config.toml
hidden_act = "swiglu"
rope_fraction = 1.0
qk_norm = true
parallel_block = false
init = "normal"
init_std_qkv = 0.0794
init_std_up = 0.0794
init_std_down = 0.0126
beta1 = 0.95
weight_decay = 0.057
schedule = "wsd"
doc_mask = true
Each number is 200 + 30 x the weight over its row's rms, rounded and kept within 0 to 999. Layers, rows and columns count from 0. The size before them is the row's rms in percent of the matrix's.

# layer 6 attention output (transposed), 256x128, rms 0.151, rows 82-109, columns 0-127
083,233,200,148,218,207,179,224,140,221,194,245,194,150,223,235,198,164,189,217,226,237,171,217,213,172,157,228,190,173,190,214,150,201,203,180,215,183,165,202,176,183,217,191,174,245,225,229,179,193,193,163,229,204,220,143,215,202,201,191,222,242,239,209,255,140,168,189,216,190,162,165,172,172,172,150,174,157,208,166,217,209,197,212,198,209,243,199,207,242,192,147,203,162,121,211,253,228,173,261,189,226,206,206,236,194,179,197,158,214,190,248,180,232,189,193,189,242,263,179,227,197,281,204,228,243,239,182,214
109,201,240,185,216,175,197,220,186,256,216,218,211,173,174,177,185,167,225,253,231,244,210,163,185,190,219,229,217,204,212,200,283,253,208,218,159,186,185,193,153,203,245,179,185,161,218,156,196,268,179,233,166,236,190,209,177,183,185,195,190,189,215,181,146,214,238,194,183,176,215,183,184,218,200,129,223,205,276,176,196,149,226,199,230,192,173,132,229,240,216,195,226,210,212,187,160,210,158,195,244,179,242,168,244,153,205,149,174,200,196,207,195,144,172,161,230,208,208,181,198,274,219,230,221,192,208,219,230
105,203,175,146,185,195,230,147,193,283,208,183,234,158,177,208,192,203,178,202,235,216,195,226,204,178,184,243,241,181,179,218,142,201,230,204,211,185,213,218,226,261,156,238,215,168,230,203,145,211,198,202,187,207,232,190,184,212,176,174,198,187,184,186,215,248,145,160,230,215,212,261,251,179,196,197,243,147,179,196,253,230,176,208,223,196,211,235,182,214,215,197,222,203,187,196,258,219,210,205,107,156,175,208,211,193,186,202,159,188,199,241,242,241,208,218,158,227,234,206,138,195,167,240,203,214,272,182,178
105,176,169,144,215,221,219,172,243,207,215,187,234,243,164,198,202,190,183,179,162,170,178,183,208,197,176,220,225,230,176,214,175,217,185,162,302,178,213,218,193,233,203,223,184,235,212,198,201,218,171,200,231,206,193,186,268,183,200,228,185,173,206,183,266,186,170,226,201,217,271,250,177,227,171,209,235,224,106,187,134,215,223,199,190,166,197,212,179,217,228,165,204,167,196,196,220,114,226,208,107,178,176,190,238,179,161,216,211,142,183,191,223,200,179,196,181,189,189,240,164,188,185,206,192,205,210,215,193
070,182,228,217,235,206,178,164,156,190,200,244,248,198,213,201,198,188,226,152,198,129,154,222,215,208,202,222,174,241,187,239,164,191,132,176,277,237,172,231,171,151,204,231,281,204,230,265,224,196,215,209,253,190,210,169,222,208,174,159,215,233,187,145,169,186,174,196,184,196,219,214,193,192,179,159,221,216,228,175,180,216,197,170,198,159,158,202,178,182,188,211,207,205,186,249,175,154,205,236,191,141,236,222,185,219,196,166,147,242,204,270,194,171,225,180,194,194,204,215,187,190,215,235,173,153,173,196,168
098,195,223,226,266,172,200,246,190,223,230,174,181,177,144,174,197,188,179,216,233,211,213,167,178,243,229,171,212,220,205,210,275,168,235,243,207,161,246,231,231,202,258,201,166,243,230,146,210,261,200,191,170,200,169,223,205,233,184,208,234,214,207,211,209,195,211,215,215,195,185,145,182,242,223,247,149,197,249,184,191,204,197,154,179,133,174,170,239,191,229,220,197,220,202,169,134,203,235,203,258,199,196,190,201,223,182,156,182,150,240,171,187,164,221,208,226,232,183,199,217,153,215,147,192,190,155,174,173
105,240,291,183,216,219,189,243,224,248,252,143,174,202,180,200,220,246,191,191,204,160,196,210,208,203,223,194,247,227,186,262,208,211,200,170,192,174,211,179,200,235,213,192,232,180,238,223,168,179,179,191,224,264,200,231,176,144,232,190,208,197,157,189,153,259,224,221,213,220,179,204,215,207,194,256,250,190,250,230,227,261,181,191,196,171,242,248,237,222,228,166,180,207,226,202,163,225,249,187,178,241,222,152,209,214,201,174,154,171,259,138,186,227,187,229,204,187,203,202,161,224,194,180,216,210,212,179,187
088,187,167,226,200,202,215,206,250,234,224,186,216,215,193,212,147,184,199,177,199,238,197,164,248,199,151,200,215,167,228,177,183,223,213,190,222,205,248,159,206,271,156,235,165,172,189,170,208,168,198,174,205,165,178,223,202,219,220,233,168,212,184,190,244,222,192,233,175,133,236,257,187,211,188,228,255,229,170,199,177,192,165,209,156,238,185,235,192,189,215,162,209,212,181,181,245,168,149,206,171,209,163,178,180,218,272,221,269,175,197,189,262,184,188,212,159,182,190,212,195,222,144,212,204,223,283,213,251
096,178,223,212,193,172,208,249,207,238,184,193,182,196,169,206,181,191,189,192,164,181,228,199,198,236,179,189,177,195,180,158,190,196,245,195,176,200,247,170,198,203,183,196,217,175,189,197,226,222,243,188,191,201,121,198,204,221,182,248,219,225,202,145,236,174,149,209,188,158,148,188,93,244,224,204,207,248,159,234,233,236,179,141,207,164,149,226,211,178,228,152,212,148,219,195,181,173,166,245,174,183,190,159,190,200,222,182,204,173,166,174,214,184,245,217,204,248,233,203,259,191,191,138,195,231,202,136,187
103,253,267,179,160,243,241,214,201,231,164,179,195,179,235,176,218,204,222,224,220,171,175,231,167,198,208,173,201,220,191,252,195,244,226,135,179,218,177,181,175,197,218,207,242,199,208,242,193,216,225,203,220,210,209,206,161,188,203,210,181,265,212,192,186,249,269,181,206,229,226,241,202,167,260,194,261,192,226,231,169,181,191,215,235,177,233,196,233,212,169,212,208,188,174,204,180,234,224,171,215,189,246,189,216,172,197,180,163,249,168,244,164,228,201,179,251,202,258,181,163,233,227,255,182,136,193,209,268
083,239,243,157,200,209,221,235,208,244,141,241,193,179,234,172,184,170,209,189,226,202,194,244,185,209,189,180,165,178,155,237,165,179,237,183,141,203,213,202,213,177,227,186,210,166,220,244,183,207,241,190,183,229,192,181,166,196,236,166,206,256,210,182,187,187,214,190,210,257,185,137,188,201,206,229,186,158,235,217,180,206,210,178,203,226,222,202,241,154,126,229,198,230,170,239,230,257,236,186,263,135,172,245,240,170,210,157,226,208,206,247,156,202,217,199,242,198,219,201,225,191,203,219,169,137,237,170,169
085,201,212,184,223,168,209,250,158,232,213,199,197,200,184,154,261,167,210,226,189,200,233,168,187,206,247,198,183,202,229,187,297,245,209,192,227,219,189,183,141,235,231,199,214,279,189,164,211,237,222,250,193,139,190,212,161,226,184,197,162,201,221,217,205,243,248,162,199,168,220,201,176,199,234,185,178,222,234,161,170,173,212,173,218,155,230,155,225,268,238,188,203,220,195,185,156,190,230,216,201,236,252,183,211,177,192,155,156,206,200,156,179,194,185,208,204,200,240,211,216,187,243,199,165,232,179,161,255
091,229,265,271,165,246,196,198,169,171,174,185,192,192,169,240,215,257,205,225,180,217,201,235,184,189,218,195,182,159,221,199,141,184,179,173,229,195,223,192,246,126,215,170,230,141,187,219,184,172,233,191,185,239,153,162,233,191,183,221,194,193,237,175,176,252,196,221,233,237,191,187,219,179,236,230,186,189,217,248,237,205,198,220,223,183,162,236,198,197,152,202,181,174,219,201,182,224,205,227,160,225,202,209,188,170,179,198,210,180,178,214,230,261,161,106,248,177,170,197,180,204,157,221,216,171,147,213,156
092,225,188,218,190,219,225,207,233,158,217,222,267,209,183,212,223,188,169,186,219,233,204,159,187,199,186,214,201,196,170,154,209,244,179,117,220,222,214,226,193,241,168,193,143,198,190,155,213,255,145,159,188,141,128,241,176,210,213,222,204,196,208,195,240,154,178,176,178,156,215,214,148,222,180,210,128,188,168,203,258,219,233,190,198,162,211,224,214,181,197,145,241,187,169,212,250,134,196,220,161,268,204,184,202,202,205,222,167,184,205,160,195,186,214,252,216,212,221,221,221,203,221,154,204,223,220,194,195
097,232,239,239,227,249,170,178,229,235,229,225,159,153,184,191,188,206,156,240,232,211,164,206,174,197,243,161,238,189,214,196,240,169,173,221,133,237,217,155,201,187,191,140,242,174,190,178,208,232,204,189,185,202,233,214,175,176,184,224,213,189,185,219,158,220,206,218,196,191,155,185,252,192,239,239,193,215,227,232,242,170,191,143,168,195,209,165,245,223,191,221,188,168,263,179,141,215,225,195,240,181,225,204,152,150,152,230,182,141,182,237,196,228,209,213,244,212,198,231,171,175,165,154,230,202,171,196,160
088,216,133,168,170,180,230,242,247,220,276,211,190,166,194,170,152,180,192,191,205,218,219,236,221,235,202,262,194,200,206,164,246,267,233,258,150,208,204,188,231,228,256,151,182,230,186,131,224,199,202,244,217,221,213,219,175,207,199,172,260,99,210,184,196,224,257,195,202,168,191,174,157,206,205,170,189,243,164,204,215,177,206,216,211,178,196,200,202,202,224,181,190,206,223,184,198,182,186,209,249,166,199,196,232,195,196,208,205,177,191,203,201,195,224,191,168,235,191,203,172,259,175,138,167,226,178,198,168
086,180,208,194,152,208,208,207,232,179,220,181,232,239,215,214,192,198,220,123,182,178,243,197,209,182,208,176,172,217,209,225,215,219,216,196,183,213,244,184,202,241,189,135,179,176,132,166,240,184,183,207,208,169,211,215,191,174,211,234,155,159,166,258,177,281,224,191,218,159,236,235,219,171,224,220,236,178,184,236,230,166,193,250,208,196,197,197,175,131,210,258,217,207,202,188,208,198,169,169,181,238,194,135,213,218,213,218,284,209,194,200,162,196,171,194,177,146,153,166,196,259,183,237,200,215,197,192,247
085,219,240,227,179,246,177,214,183,201,206,255,191,174,203,189,160,209,214,176,227,213,142,223,122,264,229,224,180,215,221,207,236,182,181,146,137,263,208,195,170,189,242,127,194,250,190,170,229,198,181,202,240,166,252,184,202,198,189,204,189,208,228,241,160,226,216,222,231,144,204,214,213,195,222,188,141,169,216,211,260,166,197,198,193,183,223,192,205,130,188,223,231,203,160,236,204,188,199,224,209,145,222,216,169,223,214,201,211,245,185,201,144,198,256,212,194,193,222,178,228,229,234,191,187,160,162,214,204
093,283,193,214,184,275,203,172,235,150,190,240,230,168,211,200,218,187,213,194,224,237,184,212,139,192,182,188,156,223,186,228,188,201,211,115,200,245,197,203,178,142,215,169,194,158,194,181,229,202,169,198,181,193,229,190,203,163,207,202,214,202,240,174,209,214,225,200,214,191,231,204,143,166,233,213,170,146,139,219,248,181,204,213,194,201,231,226,241,158,145,152,208,181,146,217,304,172,194,228,139,225,199,210,213,167,232,228,229,189,205,222,166,221,190,183,219,181,213,191,195,211,176,207,184,188,218,173,204
092,224,180,213,168,226,191,208,200,202,147,206,214,201,220,210,183,250,274,212,187,249,166,270,199,192,162,241,184,150,245,151,148,196,232,158,199,188,190,168,143,188,182,196,170,167,172,237,172,135,196,227,210,179,234,182,179,159,214,179,167,213,184,212,217,194,213,218,202,198,242,198,138,156,204,208,239,199,154,200,195,167,172,263,175,231,202,225,226,172,152,197,189,190,167,209,243,207,110,209,159,168,168,193,224,168,212,228,226,179,220,208,212,265,218,188,187,151,209,187,180,217,196,206,192,216,221,232,228
081,233,244,183,228,270,182,205,218,153,153,259,236,159,226,203,183,162,227,149,171,176,148,225,195,188,213,190,154,225,171,222,138,141,209,172,189,213,205,205,203,172,181,198,205,182,246,265,225,177,222,186,214,186,260,187,197,199,203,198,190,244,201,191,236,187,195,210,172,258,239,203,203,209,189,208,203,172,140,231,233,202,218,157,174,232,241,210,204,139,129,195,206,216,194,201,271,187,233,168,173,211,190,257,197,204,205,219,183,184,210,232,188,229,242,204,209,208,242,143,205,161,176,182,176,171,202,211,171
094,236,174,214,218,199,206,172,223,139,149,201,214,219,205,210,203,208,200,190,196,240,174,201,152,159,145,164,196,212,182,189,151,216,237,127,145,248,181,143,149,167,143,158,202,191,166,209,188,191,176,174,207,129,203,171,186,173,205,241,167,215,192,257,182,222,196,174,175,179,192,218,207,158,236,200,201,209,192,235,265,158,206,211,203,221,253,194,208,191,180,178,230,167,177,212,250,239,180,214,195,258,190,184,208,167,240,218,256,189,166,155,203,203,169,208,220,210,220,171,199,191,172,231,254,223,241,191,240
094,167,238,244,245,203,201,198,159,186,167,240,246,133,178,243,200,194,223,214,179,162,222,213,197,181,198,241,216,155,181,166,126,191,203,145,181,200,180,172,199,227,183,136,152,137,237,197,181,219,181,193,211,158,181,232,231,213,205,196,191,268,206,195,180,216,223,195,223,207,240,208,166,225,205,177,144,216,223,203,222,154,237,192,196,166,134,178,235,132,174,228,214,205,243,213,193,173,195,211,207,124,155,213,213,199,184,192,210,190,156,222,246,177,240,188,230,173,196,191,204,172,156,198,172,177,207,233,204
097,170,172,162,171,221,217,192,177,179,228,184,166,167,189,229,277,180,190,260,191,209,162,222,196,163,194,212,208,232,193,213,149,221,122,174,255,211,112,199,204,154,204,233,222,213,228,270,176,184,170,193,187,212,215,205,249,214,195,164,228,211,246,188,196,178,221,154,222,203,184,190,191,183,218,171,164,170,186,129,191,181,248,216,227,154,196,223,163,204,198,230,173,215,226,221,196,196,251,201,192,184,199,193,217,165,159,193,182,236,182,245,218,270,201,143,177,222,190,239,144,193,195,210,177,239,196,183,197
084,198,238,168,177,233,206,270,213,179,195,221,187,195,179,176,200,137,205,213,204,174,192,252,199,212,215,218,128,239,173,228,140,194,204,225,186,195,241,187,244,128,270,174,215,176,237,229,209,203,233,227,198,227,208,152,217,194,203,161,236,211,210,134,179,207,227,182,220,201,183,143,180,187,197,192,197,178,193,224,217,231,211,215,209,184,177,198,247,139,174,230,212,235,208,221,187,243,203,149,205,182,215,236,224,237,204,164,204,226,186,224,182,232,233,129,233,176,182,209,178,215,192,186,169,119,171,162,159
100,175,119,199,171,155,187,226,244,205,255,216,203,194,252,200,219,215,179,199,165,233,216,183,220,205,223,241,169,167,225,161,277,222,175,227,233,199,196,215,191,264,175,194,193,220,153,163,241,189,227,227,175,191,208,205,174,163,239,182,181,143,180,227,215,200,214,203,192,137,217,168,177,243,203,228,192,188,169,203,166,217,172,235,177,236,229,173,161,197,156,182,136,241,206,187,235,216,187,202,222,249,171,191,213,173,209,260,205,173,238,205,166,199,152,219,154,231,190,215,242,227,202,205,165,245,232,160,184
101,183,201,225,179,205,209,246,255,96,163,229,172,228,260,174,195,195,198,148,160,171,206,228,213,190,194,217,150,215,189,174,134,222,257,169,168,220,218,182,241,169,197,185,191,214,168,229,203,163,235,205,211,193,201,158,160,243,281,214,206,183,187,169,211,196,218,209,226,174,204,189,131,213,201,204,184,215,144,258,217,211,217,210,216,189,222,248,212,173,202,189,223,211,179,226,247,162,166,237,205,250,162,213,193,216,227,238,203,231,169,150,172,193,230,193,180,183,199,215,201,230,218,169,162,161,187,176,219
108,206,204,200,200,188,161,160,224,181,223,220,251,194,214,245,182,187,221,185,112,174,175,211,230,187,203,259,211,170,199,173,207,238,154,254,227,187,189,199,185,241,198,209,197,176,239,191,206,201,183,190,252,143,201,197,226,207,155,183,203,183,213,242,221,199,155,156,186,183,196,227,244,197,155,149,183,250,253,184,142,181,218,186,160,203,170,157,171,261,214,191,182,197,222,224,213,250,192,179,212,227,218,217,192,238,196,164,146,142,134,218,237,182,146,137,204,207,197,168,251,200,195,195,214,190,183,224,189
# layer 6 attention value, 256x128, rms 0.182, rows 83-109, columns 0-127
098,208,157,234,237,160,210,154,241,149,196,173,218,210,185,161,196,206,188,182,219,208,155,201,159,162,257,155,188,235,164,190,111,205,246,220,216,166,187,188,238,214,181,187,216,200,188,245,173,207,244,168,193,185,212,245,231,180,173,202,247,208,224,211,260,173,184,174,212,203,178,174,202,196,163,221,215,211,165,240,131,214,175,239,206,223,192,181,212,204,234,148,153,194,167,170,213,195,179,192,201,145,133,248,159,166,152,205,195,219,207,207,200,137,244,158,205,194,159,178,212,186,168,174,219,220,215,213,221
107,183,217,229,230,201,226,267,213,227,169,182,180,276,168,223,162,202,227,181,174,193,181,167,151,173,195,201,217,231,232,255,217,207,207,208,163,242,221,196,162,163,217,183,233,271,184,231,192,229,153,185,187,227,198,210,153,163,224,194,232,183,174,188,144,205,193,269,179,175,222,201,214,228,195,212,200,237,156,211,223,209,203,223,258,219,214,184,202,179,217,203,151,183,263,227,213,181,234,194,257,220,240,173,227,234,157,240,205,212,254,171,199,234,177,230,198,157,194,198,241,245,255,152,197,207,170,212,214
106,189,235,238,251,138,175,227,212,215,186,217,179,201,185,241,183,171,193,205,197,204,232,197,180,195,207,176,166,203,234,189,182,205,195,176,139,207,197,238,171,220,231,208,204,198,186,177,174,226,187,219,161,181,231,211,214,233,232,149,199,194,176,154,120,206,211,216,181,177,141,214,269,233,218,220,209,204,204,211,226,159,194,203,226,287,214,188,232,240,216,224,192,151,249,224,193,214,213,151,215,268,251,196,242,260,231,236,139,205,209,197,192,205,175,192,205,249,186,175,269,207,231,178,214,160,156,201,203
086,225,180,172,205,175,196,253,225,210,249,159,167,264,151,180,215,143,164,208,198,219,167,175,186,250,161,215,209,210,174,185,176,209,196,172,175,155,227,204,214,209,197,194,247,170,198,147,165,177,146,235,136,192,166,219,162,223,181,213,161,217,210,254,200,184,195,270,192,165,214,218,197,217,237,234,164,215,174,179,224,135,205,199,203,210,250,241,162,226,151,181,174,169,182,206,211,207,185,166,184,231,154,179,235,219,207,250,207,185,152,161,217,244,188,143,231,180,191,249,211,212,202,151,214,186,197,211,207
095,197,202,210,172,236,177,188,223,191,181,209,234,140,210,161,224,198,177,216,206,206,143,223,214,221,151,172,208,163,244,137,205,214,221,236,259,172,176,147,201,239,176,213,183,178,212,198,152,204,234,181,229,242,186,183,209,204,178,181,229,180,279,209,237,222,194,207,208,211,191,186,197,199,186,143,274,185,244,185,181,214,197,177,148,212,165,179,216,189,214,106,209,166,176,166,176,208,174,169,166,176,242,215,183,209,177,189,218,214,195,197,216,180,254,190,176,219,170,170,166,220,139,205,161,186,251,251,251
101,187,134,215,207,210,175,242,184,239,177,194,186,175,243,179,190,201,215,210,248,257,211,191,196,225,211,244,171,185,227,202,232,195,250,286,226,215,214,163,194,153,214,187,137,139,215,171,282,257,213,172,188,158,198,188,181,185,161,182,224,162,199,207,218,160,200,200,185,185,213,183,214,142,222,188,200,207,179,189,189,202,165,158,219,270,154,178,227,192,265,197,162,180,146,186,221,204,203,208,253,172,207,182,188,228,189,146,206,228,228,222,213,189,174,228,190,182,234,224,189,214,182,204,163,227,232,209,251
104,201,174,200,234,159,214,226,190,217,124,211,171,235,204,259,181,233,191,191,227,156,202,160,178,180,255,183,154,195,171,172,212,217,236,190,256,221,167,193,180,176,173,144,210,241,195,231,244,216,178,223,192,220,213,203,200,176,214,217,204,259,183,153,148,236,223,210,151,242,146,220,218,194,160,193,202,213,185,262,200,223,254,176,279,209,199,223,163,200,235,266,172,223,272,220,212,220,210,178,186,223,207,215,198,189,230,256,199,203,227,197,188,198,162,203,231,185,203,135,183,197,230,202,224,181,171,202,182
097,203,157,203,254,231,183,185,184,196,157,216,208,229,160,198,229,215,240,236,217,258,175,198,247,176,171,141,199,210,219,196,204,185,210,173,235,172,188,176,240,223,155,177,269,230,167,170,187,172,192,291,215,202,207,196,197,203,211,154,206,209,240,183,187,205,254,233,203,215,227,180,226,232,177,191,238,190,270,167,150,199,257,184,185,277,178,170,148,198,218,177,198,217,192,181,178,213,177,150,226,216,172,226,170,230,233,220,197,247,221,209,211,220,190,200,169,136,185,229,152,194,209,220,203,156,201,232,191
092,188,174,219,225,172,174,186,169,146,278,186,185,215,202,215,213,197,208,166,209,195,224,166,166,230,234,260,212,231,210,231,191,161,195,238,213,195,229,201,233,150,207,235,195,143,185,217,212,232,211,240,199,148,161,194,210,195,197,206,231,127,178,188,196,162,172,206,169,163,163,143,201,214,172,214,155,232,190,201,183,181,183,204,203,231,231,170,191,257,189,164,184,210,172,212,163,199,212,229,219,225,171,190,258,192,161,218,219,179,156,205,285,197,241,210,231,144,170,248,177,205,150,157,190,233,205,221,143
090,165,220,194,201,208,133,150,151,181,220,141,250,224,168,176,210,182,211,226,210,185,217,178,226,227,189,229,231,236,239,239,191,141,217,241,237,233,203,181,267,180,201,236,221,204,210,227,190,249,206,260,173,188,206,235,226,150,208,269,233,181,181,212,198,201,226,199,210,201,206,177,198,228,229,219,181,179,208,173,194,183,216,157,148,189,184,206,193,162,199,177,164,211,189,176,182,193,205,195,201,202,221,195,168,159,192,178,247,154,151,169,218,195,239,241,205,153,151,226,133,208,158,202,145,256,185,241,161
083,195,167,255,170,165,228,162,248,137,218,243,210,174,244,152,172,228,205,175,206,186,173,217,162,196,201,167,206,211,202,228,168,222,193,220,196,150,208,243,214,183,169,203,194,172,196,182,174,198,208,163,230,176,175,165,209,219,162,195,216,130,226,161,219,193,203,186,180,165,210,205,198,214,238,185,228,172,227,256,161,163,191,253,181,220,193,148,192,201,116,185,235,189,173,161,157,193,146,177,149,207,182,198,235,214,178,230,212,214,143,216,255,163,233,185,211,200,213,231,169,205,147,212,199,161,223,269,206
095,253,186,160,227,201,160,185,208,187,226,188,210,200,185,205,192,230,181,201,208,217,223,221,245,240,123,212,192,192,198,216,248,187,223,238,170,224,146,183,154,233,250,239,138,230,232,188,210,194,217,234,201,144,152,246,170,171,205,208,184,163,159,232,205,201,218,198,215,179,247,139,139,142,191,173,183,207,201,171,241,228,146,220,165,219,251,203,195,150,235,200,235,236,194,213,193,206,221,182,215,209,207,191,218,182,213,215,201,266,212,199,153,208,204,223,120,201,195,212,226,219,176,194,165,231,234,197,250
089,214,164,191,198,169,199,235,202,179,192,165,175,177,236,203,165,235,220,222,169,181,153,224,201,181,210,133,189,211,214,195,193,263,185,144,168,152,192,168,204,130,215,195,249,215,194,146,244,137,245,250,234,203,216,177,184,207,147,194,193,181,201,137,170,238,240,207,201,163,148,234,246,263,196,217,260,236,182,190,147,215,212,200,162,210,212,182,235,247,226,219,207,151,243,204,209,218,221,170,196,190,204,200,193,221,180,187,202,228,189,190,174,213,161,191,185,199,236,217,213,208,226,256,181,170,160,207,158
099,189,188,226,207,191,176,208,242,148,201,183,215,187,211,182,239,216,199,191,219,236,184,190,246,264,187,217,222,189,235,154,217,174,183,235,239,174,188,185,157,191,163,197,132,229,192,230,188,210,202,201,204,199,214,203,151,159,187,211,218,168,235,193,253,222,210,213,222,232,253,179,156,192,201,219,245,201,221,205,181,218,177,241,165,210,202,188,240,187,245,142,202,266,125,220,222,232,225,212,197,198,163,177,207,214,211,111,221,222,253,203,175,185,218,172,183,195,162,167,186,228,202,213,167,210,265,215,291
096,190,195,298,242,149,208,178,186,206,216,173,240,191,188,235,223,260,228,201,240,227,154,167,159,170,203,181,218,143,202,234,150,191,163,200,215,195,188,201,174,198,157,205,238,186,244,208,162,181,184,179,195,226,226,230,225,194,207,149,243,197,215,200,228,210,196,147,155,221,221,171,234,235,154,217,184,197,190,172,160,255,166,191,149,250,146,221,227,202,187,156,187,221,213,178,213,170,214,179,168,200,192,216,156,211,233,166,176,201,224,197,197,193,175,184,179,141,208,195,165,170,261,247,250,190,199,174,231
093,192,215,212,244,204,164,174,165,244,216,263,195,185,231,239,181,238,213,174,226,164,171,203,192,190,192,212,210,197,179,206,198,192,213,201,219,182,195,232,177,236,222,173,124,219,257,203,231,195,204,177,188,150,187,211,225,213,170,228,256,210,184,196,166,192,183,190,181,237,172,243,232,181,181,168,180,261,154,170,233,219,142,223,207,191,168,201,201,239,229,232,227,197,187,188,232,203,236,204,186,199,182,229,154,180,239,198,172,133,231,240,201,227,171,200,199,254,264,239,187,193,210,263,267,274,182,153,196
084,233,161,214,219,201,186,197,206,179,243,147,176,189,238,200,156,187,182,231,211,186,204,214,233,166,228,261,281,195,224,180,147,193,147,204,205,128,211,176,183,183,168,208,195,181,236,173,169,176,202,235,174,176,159,175,203,189,161,211,200,217,157,191,239,190,155,172,188,210,159,206,204,217,211,204,205,228,186,145,209,243,161,224,125,165,174,197,192,230,228,157,220,190,196,155,211,174,213,190,184,186,166,179,170,160,198,182,262,176,182,223,209,235,186,156,244,217,174,266,186,191,180,265,261,214,186,187,186
081,176,194,222,204,148,168,204,179,176,227,158,183,206,207,242,191,223,215,185,132,204,191,234,217,166,209,193,191,181,211,186,162,225,204,188,150,167,188,194,200,153,198,250,198,274,220,185,215,184,235,244,188,125,188,182,176,160,180,241,131,172,176,184,162,223,182,190,137,176,171,172,228,236,205,224,182,215,180,161,164,243,162,224,164,215,224,132,216,206,208,237,259,206,262,215,202,187,225,150,154,183,224,180,210,174,212,171,207,158,181,201,190,187,148,239,164,232,219,209,209,188,243,189,218,214,183,179,156
087,179,183,222,207,210,211,188,168,165,227,164,171,211,154,234,174,201,168,214,215,194,219,129,224,166,269,226,189,226,164,242,185,181,208,173,157,205,198,200,230,233,226,203,205,215,247,205,223,229,201,188,155,174,182,212,221,176,234,264,172,210,128,168,164,209,208,191,150,152,158,219,231,227,164,194,147,228,193,228,207,206,241,164,214,177,203,175,183,182,235,262,228,229,220,226,219,166,216,205,213,233,238,191,188,153,242,211,251,229,236,238,191,140,149,201,209,219,167,207,231,159,228,219,177,209,160,183,152
087,167,224,233,179,157,209,192,135,212,234,200,223,227,179,223,198,194,196,225,186,175,210,222,201,209,178,253,236,184,248,184,222,206,189,208,135,220,198,194,189,170,216,249,196,214,194,191,202,205,195,272,178,161,184,211,209,167,229,281,188,223,196,193,120,236,207,211,168,152,176,235,233,197,226,225,136,180,218,154,204,185,253,206,164,209,181,202,193,190,232,290,235,217,193,220,188,241,215,253,201,212,240,174,224,215,193,222,210,161,224,190,167,202,178,186,239,158,157,233,134,208,234,201,198,229,206,216,150
085,220,199,228,149,233,173,211,149,180,213,184,146,209,223,202,154,256,229,213,190,194,228,226,217,232,271,208,160,176,207,186,210,192,164,187,205,167,228,230,240,244,242,149,147,261,195,202,247,191,247,232,185,175,185,206,193,231,180,264,179,221,190,125,201,224,229,186,217,182,158,216,206,206,183,207,181,202,190,201,160,239,195,271,214,173,226,147,170,225,191,258,218,244,200,214,168,197,229,184,212,122,149,212,190,189,188,208,231,205,239,236,214,196,194,224,227,201,221,205,207,194,214,235,180,190,159,178,164
112,212,152,191,194,166,189,230,241,137,239,167,182,237,155,202,171,200,133,255,253,223,143,189,199,209,201,173,228,200,257,187,215,199,182,175,219,209,198,221,218,235,197,194,234,212,150,207,217,177,212,207,211,204,179,204,189,205,184,246,223,234,164,166,195,210,215,248,201,177,163,251,211,247,180,182,213,263,204,259,192,244,226,177,172,176,223,163,153,229,201,182,211,222,190,167,213,222,233,196,223,240,200,214,133,189,193,238,212,192,207,207,129,192,160,162,199,194,143,204,187,272,206,226,222,217,145,240,189
097,184,209,204,206,163,238,210,213,205,189,189,218,234,195,135,200,207,189,144,187,208,237,140,183,252,198,177,211,173,230,241,232,208,206,220,135,248,250,271,174,196,204,194,220,213,171,162,179,175,224,154,178,220,193,155,160,227,206,144,193,170,142,255,218,193,136,241,205,183,248,161,202,207,208,184,208,243,212,226,232,239,183,173,178,203,228,198,207,191,135,190,217,163,168,225,208,197,201,195,212,278,205,199,248,199,192,193,170,213,154,187,214,205,194,185,184,187,176,228,271,205,218,149,185,176,160,226,185
088,186,181,190,225,172,174,120,151,213,185,197,234,185,149,195,214,220,203,191,214,187,207,171,209,208,131,209,257,195,173,221,257,150,212,243,173,209,166,197,201,236,220,267,196,181,218,179,191,180,185,214,108,199,180,234,183,171,210,228,221,227,183,228,206,170,162,215,206,217,224,162,152,214,237,182,143,192,205,114,212,190,141,169,160,254,169,234,188,191,219,170,185,202,164,202,184,170,214,201,179,193,211,203,216,139,186,197,174,163,193,213,211,192,190,201,147,156,204,236,171,164,197,209,187,260,225,214,194
104,186,257,202,169,213,212,164,172,175,208,216,225,158,266,219,181,240,242,165,208,169,228,218,230,185,215,142,208,210,182,241,164,234,220,190,164,189,248,208,173,194,141,216,174,235,211,199,182,195,176,163,197,183,224,241,244,222,186,226,200,208,190,225,200,211,211,149,165,262,226,200,238,177,221,200,211,169,168,220,171,174,251,213,192,208,132,249,236,183,186,261,249,167,231,226,197,172,164,194,174,208,210,226,136,196,252,113,185,178,186,206,171,206,192,189,204,230,235,177,167,165,220,232,184,223,187,222,218
099,224,167,187,160,193,195,157,124,214,213,211,202,193,173,244,185,224,224,214,213,178,232,214,227,177,164,168,205,201,205,240,256,208,131,175,226,197,195,229,204,196,231,214,231,228,221,151,245,160,210,253,179,164,190,184,267,199,189,189,177,244,187,139,211,212,207,200,183,198,221,230,184,185,194,209,145,160,216,164,168,205,200,147,167,231,227,213,209,225,180,250,212,204,208,195,172,212,231,194,139,169,214,200,180,226,216,158,194,211,159,196,208,224,178,217,215,162,262,249,153,139,212,261,215,248,170,216,154
106,223,211,196,192,167,244,230,200,253,214,180,144,207,193,223,201,171,163,222,244,247,182,213,157,225,170,168,212,177,152,190,169,200,196,183,175,220,147,245,179,225,148,213,223,159,174,202,224,185,186,193,212,247,183,238,189,261,241,216,220,197,195,182,179,262,254,219,183,154,203,192,178,164,238,199,212,194,171,269,229,151,219,240,227,191,209,240,176,254,202,215,212,248,223,187,182,213,198,211,214,179,132,208,137,152,153,264,215,202,228,192,156,163,202,169,215,187,189,213,192,232,224,181,212,186,245,191,208